python train.py --hidden_size=160 --norm="layernorm" --parallel_block=true --decay_fraction=0.697 --batch_tokens=[16384, 32768, 65536]
Each number is 128 + 24 x the weight over its row's rms, rounded and kept within 0 to 255. Layers, rows and columns count from 0. Numbers have three digits each. The size before them is the row's rms in percent of the matrix's.

# layer 6 MLP down (transposed), 640x160, rms 0.125, rows 495-515, columns 0-159
081:126137156140162118108154138135119095124102130128089168164137128114079117128154092111139117088131119103149151121127091164165112147148120165148149118135136109114106133157116151130136140083108117095111157136101085126119124152205132100188125153133065147145119126136115101147118131122098145144137114150116114157138149137114124109165138120126056122100100127121146138137119118116167141137170134136039131154164125126128129099120138139136142114174125117141103118124088137150116171090130106
089:112106111060151123166093131117121100152114123116137129153143109164142074123193131144156136131193113133124181103105132128133097137128130125134142146098075146114132094113124153101129085126101119119160142122114140141085111115143117110175107106119147143169153138127110159155124153093112110135144147136128123123161159154154161127191143104140161105157151129115117055145121123125133136151142132131126113121120100101126122122133104082185170147107116097129135133108137128135121082123102125
095:150106118079145141119136117095125093091100117135152150125138139123130093169162153129139160156115157127112110106091158120065132128122081106141123090133130123113115106121164132096152125148136134071122115143118146148136138120160145104110092137148173144176119111170111183129130106167169162118182123106137132103163119110153128099116155124119121140151160117127122137126141165127099157169107144107115101109129114093148130124102073128115140100130140092151183156123165107121143092133154106
113:186125087116122109112126121167101151115157099086128133188109077130114126100134114153145162117113100137108132142147117147139142087165096138131127083136140163169121097103140104141136110114126167158162163129166105123146126134115092148125104123132086145110108111104129159132101102123096127123149126101146128152155124137136140103128148166146157149121166129088164086104117148125116114136136126105122127132094166116096101131146129154144132128152078189180170138125095100101155096132147152
078:108128147104146125096137120126184140119121114132116141156115125122162082136106083147108104123095143097097105095148077106112195128100109086090099123168141115126131125145100105127112112099134138113159116155133114154080121130151130124115139109120119130143106128142159133117117091155105151182097152166142119101152145127113168136131149122182125148138159162120131149120095117135132139158142109113174085126140066112120138130154120139101115140108139137163127198123187128148126122142105147
074:111146120132102137175112130146130100111115097074110149170141130128172118122187148123106139157155110160180115098171165125117107144123124118138146130126146103106171114145134129122145129152088110130117125133092132152148158081120169084147125101158157116142106174109090149108140122148131159085130131143107124107126138114095138075113135178119147155116107152119158159135114115162101126136137149110099140109100096142098156143149137115157157118128108140098130115130079106108173097074117134
100:067131135159098133123133158149152145111123152105124115170149146147130127106108133117120161117133118159064121110096147117116114130115151137142103086126156117151130149095109144131136114127124086100162099118097140098189098115120100094164110130122153147115194129116165139098141142128150138088180143107130118097119169129102133145098170177096136082134137132102141116137083112120152136144105154125136152140110131113104147132119184113138086123112199132109129095130141119139151110138128146
098:078086140141159137144138114141138116149124130107138065133107127119158138161164163139098105091124119162156096122105111131128123119141153115081098107122072124118135082153139133153129152120131153143156094154148123122148144118105087169124116148112109105134123145155118129090168132135098137156129081109143137131112103142102128121142130145118138103151144111088209146141123158155126083137108150127142101094113149193150111150112119096124155128070156149135124166141114128137155106116167115
102:124133091122112155101105115144149095111158108108143105118111140102147139125160142114090128170080107112116080106075151116133116134168150118139106129138120128146119111158109061112121116130158108168132153129151137178158133108129152164133164114110087107170114105127143094141131146122137116110107123163181099136151153172094127138122116100149142109120179124092136142133142121102151134134125135099162160110174147108128120160092152135087112121126094135127089110171171092119156139141126165
084:144161102096136111149154147157159107148102133109145157156079162164091124118106115131176138091130122105163147098133132098107143111061149129146115133130126148129145136113136127132128120097145163100126157140107132095095151141143090157132141180146141174118121107131111172055161100106158127128140102123141123118129120161126100125131105114148132145152117127122155135105148129127106136167142151167120141095131143201134096116101105160125071110090128096125144082122130116116156116126132094
111:126082124145130159115129153096097100129143123118127136094141149140138156136107123179113132098116071116123141066121105168154132139132072108140167135138120126115119114121121120186113169114160099177126126116161162164114152171174106101159127117122094131139108121111117118094129135130117095159127116172106135123115114074144126127149085154121143101128161127122091116116109085121148134123147161146129118137157113185136106130145116155136155092079176107152121142120127124160145128090144134
090:141152139101129154113165124121102106087122127112121146133149161096069090113161074136117166140121121126145098097098122105122141130144105123091148077166144109143150156129110090181145110131141155116100150137141089113139129110149152124132140143153179116110122167165135161094106115128100119104147167171088142156092111133121121167104180137123134154111177126126116154136100091098131157123115148122111156067149126108112161122109156143136103131114141123098127158129151143114094151151119133
095:129070114152117135135110118136146156130131110165143150127136122123150132168104151143130081102126113152109163110082125111139148138105120150107117150125097063173108154118110094136145132108115103104176150186100156090144153116125157136147136115121125139145133173135117181111103149128121132127111065155138133141115136119155146139132092144120108132115174122118075152110128107143112133145086120117116165127110156124100128181125113082129155132119183108122127100114092120117122129139182077
090:158148094139154149168085112120122156178186148148155163152145127104145104150095128146097095143094115130136121154128107107083123108171140104160116148134144127158098139163134113140144179099125101123157096109116084147137107133084131144115151136108078129113129132111087131126137114114097106134153117126118128107136134192129091089165116091075132133138146097167130118114095089162121134117104131132150157144131145110129127172097137119120131182081138120120152158118126137121147129122120156
107:176122192140129104136106121168162143146127075121141128106125111172124106110119110100161111168130136140148152098132100163125112111125110118121133156128127122142150150143150112098136149130127138112154150147181130083169123120137075118112111161093074114170132140111129143149105106099114139079142122184099152140141099142089088103124114133144104137126110156154092119142111138120111102135144146080126081138094082113150120148105151154131165152118135117141169127149089177127134112127132122
082:166138084139136186101102093144100116119107085129105163164119143116134116172123108117158150094099156102125132108133129123125123097112128140145122135168077181168157153150077123140124155158107115161105163118139103142121090116095116112140118111165143102142125125131096110094162116163121122141126121143146111126132087090136102164120162179166131146133134114166108140141096117093110148136144115138150139099135094116129131129171153090155164151137120156149109086138100155139128086111143144
078:146117142128142112150155114099127119126120139146102126122149100116121096169143153134118160096129147123114142141070090155169170097137155106129190143143121125153132125139094135197163124093112120140114119106144121102144179139161096137122167150106119133126113152099096104152137167130129147114041138125132132159125144103152137139105102085160106173122098141140116123148130115107130108147095162069103153130110139105125128125112106122118145117162135125123149135070091124129097154151145114
083:137118150133125143159136130144115112116133121132144151148121149108102147098120137087122158110130151178121134149091173094154141131144124123128109152115115116131166169110140121150158130122124139143111130125076129147169129109135094104100101106174164118096192122117130121088132147093116166150139103136168121129111122165149134103150047156093175100183105107120107180109117111088153110133136115122089124111156122112124121133093117113164121145134134099103093157166124073136128129131152130
091:137093094069131173104117123144118082095093135124142141133150115144111142141079146073161116143109145138122154131104136144114141115172150119119073139117094125142120173116119154093171138171110145121160111108121143125121141130161112106104094093143113153170100144161158094135151101146098114092136126140155116127133178137150148136121171124128120130157095116113132103129116124075114152145123123140162114103068136151186103091148123099129163140137131130131161140116118156103139103119117105
075:144169102140149152139171095133150133120169111102128112126103162097168102112116160096117101136158121132104151121073091139127175117080143124085127142157152157141118125158142115119127126128148146115110144107122097118165153137118134139163148114113195141099162127136148148136158105102128117168104124131104127129088079111136137118108135111098149130149140116101122076124102167124112126160095139145057135094161102125123139091114134119093155095161128130144141104159152108097089143138144143
115:134144178106144086103121125129097103119145103141158144079140104160141108159095114151148168126177101131124118160122125122142083163135131122128125123131113134096152166102125093133110154116146109125176126097132115087109131140130142129113143118082134113110173134168145131095123150137101143133133130126087164114099175125200103126109131143124110173123151126123147098126160107117150143136173140163138134154140135125104130102098119137174114063105132133109138143140144085115114169072130097
# layer 6 MLP up, 640x160, rms 0.126, rows 496-515, columns 0-159
096:116155173112183153106113134107091112107149192182103126095096123076098107168140120157111131163086131142126124124106137139091115114128138159137136119108136132144092144089122126087105164111077142117113110129130109107128149145131057127120156119118123156144119112120133132141095120119141137144123129149143098145149158127093103141150160061081149171115079112129119123128161136104145108128161134158139137156147118107103089107152144145159112087129143140137130150148156149129138147163135123
098:125155128114135127135136121119117143100128126108120113151116136149109127091089184149114115143071147142174112124136104130148144118071137081124120187138107087141121155154183099142156143095084143150121147184104144129126104129135122135117153119119118118155180135140122126137110126156101141135144118136096111122108104111106121130088134139139086133084125142113125097129117164127151115127136089111142115128156154134102086111121183141083153088157162159128123142142176112190126111085110139
110:145139151133144128087155124110122196110128109166157144121124114128131154113092162133147066135105131129161165129145099106148172107113118073168136129155056080147135108150132137125070127129126165090104131124111162138122164145166114124147164112088096129149131157136083153117159156134156130133104124123112108103126136128113135102145118123123130141118103134156122126133138151141156094128167079116135107157094157116115094147113137151106134154142113177143152090146156105132102128098129138
082:112096133121113061139128118110097113129131163159105132177053142147098132163119147131104180164104150101166081164104111137127097127128145156132141157130115143108102156168151077088153103173090167108137145161146071132149104140098102134123108130165128127125103099133144136174137135158137111124137107146120159122149094116122155111159151145119115113101131083117116078139166143121152115128146149119142129125112136128126135102132130131158089115122123119129121095160119154096116119144130114
076:130154113103129127099126123103130084132144137170120102131123111098112131173088123163124107123078148106091089125104135147165142136126145145137111123098106129131085118182087075103145168117174144158106159099142140129109101156141100106088137147078116159133153106140151140137126094151144167125113144116126119133119093120147102139136134108150133113114140064116127133134122167118125117139134097155203141138156158110133149075164087128123111131148117111140097144122154158123127169149149109
103:148145129144141139124097154146137144129130147149150167121121121119097129130085155131131118131114125124142078165097124147112121138110155111164128192081135147104078132148103086119132131116104148123122120160089097160159120081170117106161124154088094118110108155123148189131175125119134099107102115138110095112171147112142152157114123126150127148086120150194138141113174119138121114124134081120135107128108124102160101119147159143135108091121146177110106139140150139141091100149099101
096:141132100131132126127129146085121126086108144141106142095105151123045119135108147161121129140099181119117111191105119140142077095115139141138161153164139184105107150148112080134092154130098128140135128107134115110171134085126062085118119132129117127152158089159143127130117133148131104164131135135111100147128114156127116142110144108125134111090095174129126098075118125115185109121140109152147176122146137133117119114137180155098097149125148137114110138128149140144132152135140132
100:142095138144148128110106128121076142133126189136162113136093103145159156111151138107193099158119103122125107178113121112165153120144102087103120102136116118097116093108116132112106129089094106111121136160087103174139131189152104143168151117147117134091099126141154139162129094141126137117120119106083129124163127164071137147114140117141141144132143097136149133124163110114120123129126068143145132133092154119080163133148115144157096099110145139159152106154104154137101123149146124
088:156194132127153156108101113134125161121115128113138082080112129135125146137089110138150128142107147136155108110150120098144093134100151092129124184149084111150095158135141066141094154141126124111123123136118192118103109161148106128162121129092105110136146160156091133114157089136127180139126126090084119111137124161109117116129170140158097132126118105122133109125130150131159116129141096106136161134118151167106092099123134142116153115128133149150118101159202112164123131116101099
104:163115168137148170148121163109074150091156207135134133141103102141099163137154141134161124147119147117154167115125121087101142134111150123115127085159110138131088136098119118127104170098104156127147167113110111133137128136137085159106167110153119089128106116134148118142085150145176137087134125129146106106123139181083112123094109097084146123123105132125159116118134144106125133114130091156146137144109078143092138132139130156126103132120106135141130121137122116145057150103104143
091:106151136126112086128142145132133205076112128128154119107094119129138149122081157145106119118134135163117115096137121102127116094087117106145146137088092165097147145141178138123095134127167119091126145101125168123092133092151133153142166123104123113161153144142125123163112116148143168135120123090117104091124144097090137115117111170144115188133138170131123128142134190132120106117108106111133100137138115109115102113151157143104108084145138144159151129146169105127127105128155069
101:140143116131146115159126117108088148046136164186137128115107154115127092109122127164152150157110127110155116149115113128103130111110121130186136164123123138088057118170148088117139192136128138131097109150119119130127139164109114107116119101138113105110135196136130143152112165144150137095130113131080125106117123109126124130113116119156093154098146078128141128134128142124152091125142102134141124132165127134151112125145159152106131099168147149114136146134171124114093078151106087
096:138145141143111073088148104097141104124155122135152074164128126139130139130170142144099154129103147107100110142114124135140128113098104060109124128128106135109140110152154107136140140097095146140137080145119106195136140116111110167093105126134098114149140149146125139098079130137159116173112129110141148128158113135159102156076106129145090114119141159138150107146121150126146108114147149085147186164133168132142129129175127140092121165142131145117138095128152129133134089058142129
100:113147100116200141093124114109062104137159119151125078199100117097144141131113124118161079188127130090113141127100122107139127123139114137122137096173153118124124106117096137139139109099099094102144127105139140152108174155141154153150150123102114141118125079133101152178115113114120173172118125137128128140124104125134132157088184119099125097102082111110109135115155110133165165131162143138141154165125112155135119152143109138108099131144150116113136108152136140152125128113113129
079:142082160153173127171138113091133099126113116123103113140112121108120114143109141118122120118178169096093120092081121161143132104094170176127155123104116123106120140120160081138140130068108093120131112147149118147111174116119090154127115141103105126103153174134088105145149156139106171122108117117149121107126083129157132147149120132129067172120116110145117121174125104118101118115099139169176176126127126124145154113141125121153131117125136108135097143144125160177092152129146135
089:143143093154153109114137099118125162125128150132140103084105124112149162150122143131153141141114136134121169137133103151135097107144149107167145135134086146111108107123135110087084122121118127077118130163102118154122133126124116137125176195098105094158090115122146156161088154130193144113098104105061130127154172133122123164108115078142137130100074150183147122126145144145123126122123105147166130158138090142130119098156109137141126142157169149149148127130129109128085118121097125
089:106149079131137113119179103087139156155115109150116136111148177144125163144135153165121142173090141103117156122132116138090106109103151140136182126135098141137134129129158141097111144129159154100151107137147165125093130149131116119138131121141123100163076144136105127137173189147150133157106104115088122102165140146114085136133158082154114138127141149178123109083128168155124099131098104148137114109121103110101155128146116140063153145121111108133112148124091082109122126133122098
100:161122099115137132127174139133140137084124104193156107138112094118172138127104160120131099132131144120167131141151103105156091126118142105163122143085067125114131152145100138146141140119142143127130132147119169121153132108189100139144166098120113082176147130152088146112126131159096132133122113098132111179124140121117144125132165122171087156101100107114128103064148162106142096123124118112159140131123130114110091091141166149103141132117153147168102134141146096155140087122111132
081:113139101162141112104128157092131171129114153108148105113092132113087123163153140138114122131108123111104123167142136122108119092136118113134136118114100151122136136109114141140115126141076128144103127124103139166127134138144140189166144149108097119141119129134123121116127185158123153154102106126137110156203088130134118166154120092140111144102096096144178131172131139140120142128130091098130152139114103097129103119189203130140117161148165140143059139123121100138143094116122091
108:103109149138187110115148077140120134106135139189143084120116136118106174134154204144126085185109130132115125172109113141114099164136140126132136126137125113103142119096116142134087123089127160113137098109135080148141133107162141168122166136137117131138168116115105106138136132127147103170113115159119091139181117114136089151101097116113130137112109089129136113091154159094140100123124122170153155147139133056119105136151113144134128100103145159115114125137137137093148141131137129